Part of a small language model's weights.
Architecture: RMSNorm before each block, rotary positions, capped logits.
Training: a variant of SOAP for these matrices, 93M tokens.
Each number is 128 + 32 x the weight over its row's rms, rounded and kept within 0 to 255. Layers, rows and columns count from 0. Numbers have three digits each. The size before them is the row's rms in percent of the matrix's.

# gate: layer 6 MLP gate, 128x96, rms 0.403, rows 115-127, columns 0-47
# up: layer 6 MLP up, 128x96, rms 0.393, rows 115-127, columns 0-47
# down: layer 6 MLP down (transposed), 128x96, rms 0.372, rows 115-127, columns 0-47
gate115 117:092125102159127080208222096068099126147097124120147144170114119040123139155138121138128129104095137120144117153104112118165127061136129143149107
up115 108:144086088168086134170141156075105142115061094096092134162131104095121126151127164064148129084167127139132108101180127178080102089125153157121112
down115 113:127087131179159063157180141114092096067112130133082157158168103127110108151164110180126118107111085079103115142136099129202114168118089143124107
gate116 100:097104123135069107135091164081105124144126123122095149106060144096158107121194119149115123147155082087142154116102119113167130104130072134121145
up116 109:095119163137105085096129066187181130155105184131165094104164123063118161135148144101118164210115150143164083142150071143100083115104144129137098
down116 100:148116154127135125107136182116139128191069099144255129151136126132145121151063114142095114147212167155079100131088107121101205143110117122089128
gate117 094:098118166129156061111118168081175150114129146134121133189112087109070123158191136100143084198165134122097092120183106048183083116106122136171127
up117 100:139114130118120134136221120096119117118143128129116148144110110085131121096192118114145165064136080122160152093102109118141174166126167097085144
down117 101:146127103119132102173145103136145083160127148181155122140169112215133155119093158116114172135115073081138148157174140131150131145093147137139046
gate118 092:127147165111179111122187122090115146093133138119116084135158105099101113147138119131158139129075088130143060139106158145124088134091116103069112
up118 103:124132087153113149109179141168141072114130117087133131154107115161163122146118178201122116111129106146166150135164080153087189185080083139168129
down118 095:131124175123103096160120143078160024138125081114080152159146109101168137136134158131158113095086108090141116137112170106113112135106175123156087
gate119 108:152124084100118150137156173106086143128101148110161120149086092138082170110101094172086102123152088097123135144124111133136135089137159143168193
up119 102:119115146137166157131112102182158165098147121148048128160160122107168171105162180070137163111087133177107100123131100138096097155111146060126140
down119 101:116122144158161091102140102126138093159129119095208142129185170153130157145138157067083159148186190103125089126091110149116105107120158145156148
gate120 111:164097152157063116145121144124127079185172152129070149096157162146116118064165181133169086166132105108095123141124105085137088140070111111101132
up120 104:115173188103143183151163117113122113196167130169160175088142107151054139120156077089084082107092098086144092115072115127112107168111087080190176
down120 102:139136126104159155076109094172145134153131100091072115155137140075131133124116112124052180153127133140137143192165120123101139102166065124122130
gate121 104:126128184166096099162201137144163154168122089102117191069069113120103209138167140114124151201113115098089130115136165176090123102117150074079109
up121 107:082114120168102152121176115165133093145140121153166119126151133145169130123101093162184104138152150105134126152188175144142150067149115132194158
down121 103:129141174167122081138102154115115144151125099134175156089154127092112085111128098138139103157169169142149079165125164119114100109080133107092131
gate122 095:134118074103115180136079143114076119110167066171150169117144134159163222161165116116179151139157126115093209082150119108121138104144155164120118
up122 091:204127140160137118095138133135202149144170115081110115151137084130124102150146154141086048133137132128125106131143059150091141116102137072122062
down122 092:069168110110135166097118172169190123152133127092114156079157137126091080125174147095138133122131155109097159100135095122143129125054180074122115
gate123 093:130113120145137121162117133106095166166165174130227166094113165107121130170158089145094137139162172141141151196132018132137090123100072120142097
up123 093:207144100057166131151142102140094139128098064122105104126140070166116136129190122165134111123161079129045115087181127178145153115108140150108108
down123 096:114127231107149125113108170101111120099092127136075112099119141146092175092137120178127157126105081225087111181163160118098134133101134100112118
gate124 104:140136091157144109110146124098106193147136141155122076104119152124172086142137137182118128152082094086164080179098142081192150173119130092122159
up124 106:131114141101124097099153096173152095099091147107177124147140160156046117126044219108170180127143150126115113131145157072101114151158178159128112
down124 103:119156151150129119126055132182084112157087091167106172125132085129105050061061128073103090086111172168098107119145158211111125142121155085149114
gate125 115:081160146147117090104175116132084130144124093099149089120107133117131134135167090100191125165143143129133126169113125123120127088153101062154120
up125 104:158079171144207163095118143139105120099106112176046085107172151121113107168077149122162153147160085158109109153052091093088129091149162133096112
down125 105:109148178074130082117195119126129129139129221126057096130131134098103136125094127125050149175136078181102109123168087079077131142143172126129090
gate126 105:147164150174154151154168157084146108092087142155180141172131119077183142158124154097118095161162161109108174087136119162150158133090126130134121
up126 096:141163126133146112128090072089153118155192130097077134138136134146137156179125148122160123135035139144202116134114143103057104137207140105114115
down126 098:118128145117145110072129135113153097154112091151118109115101087191109098113161192165132095087125116169113088137115192100146168111154158072062118
gate127 096:155122074063145138146125151101185130162147083123128065113149095121052165146115156070117181151073117131126107088101114130145147081074103158144133
up127 101:118170155136162171120079105110107149127129147168156113145162124093176165125099164194181107134110157091096112156145108134188108128173118103061107
down127 100:122114110135165144096072105143177157192141126132143077113120089168078129135176134090114109112051107137171132111101182114107187151121175096119162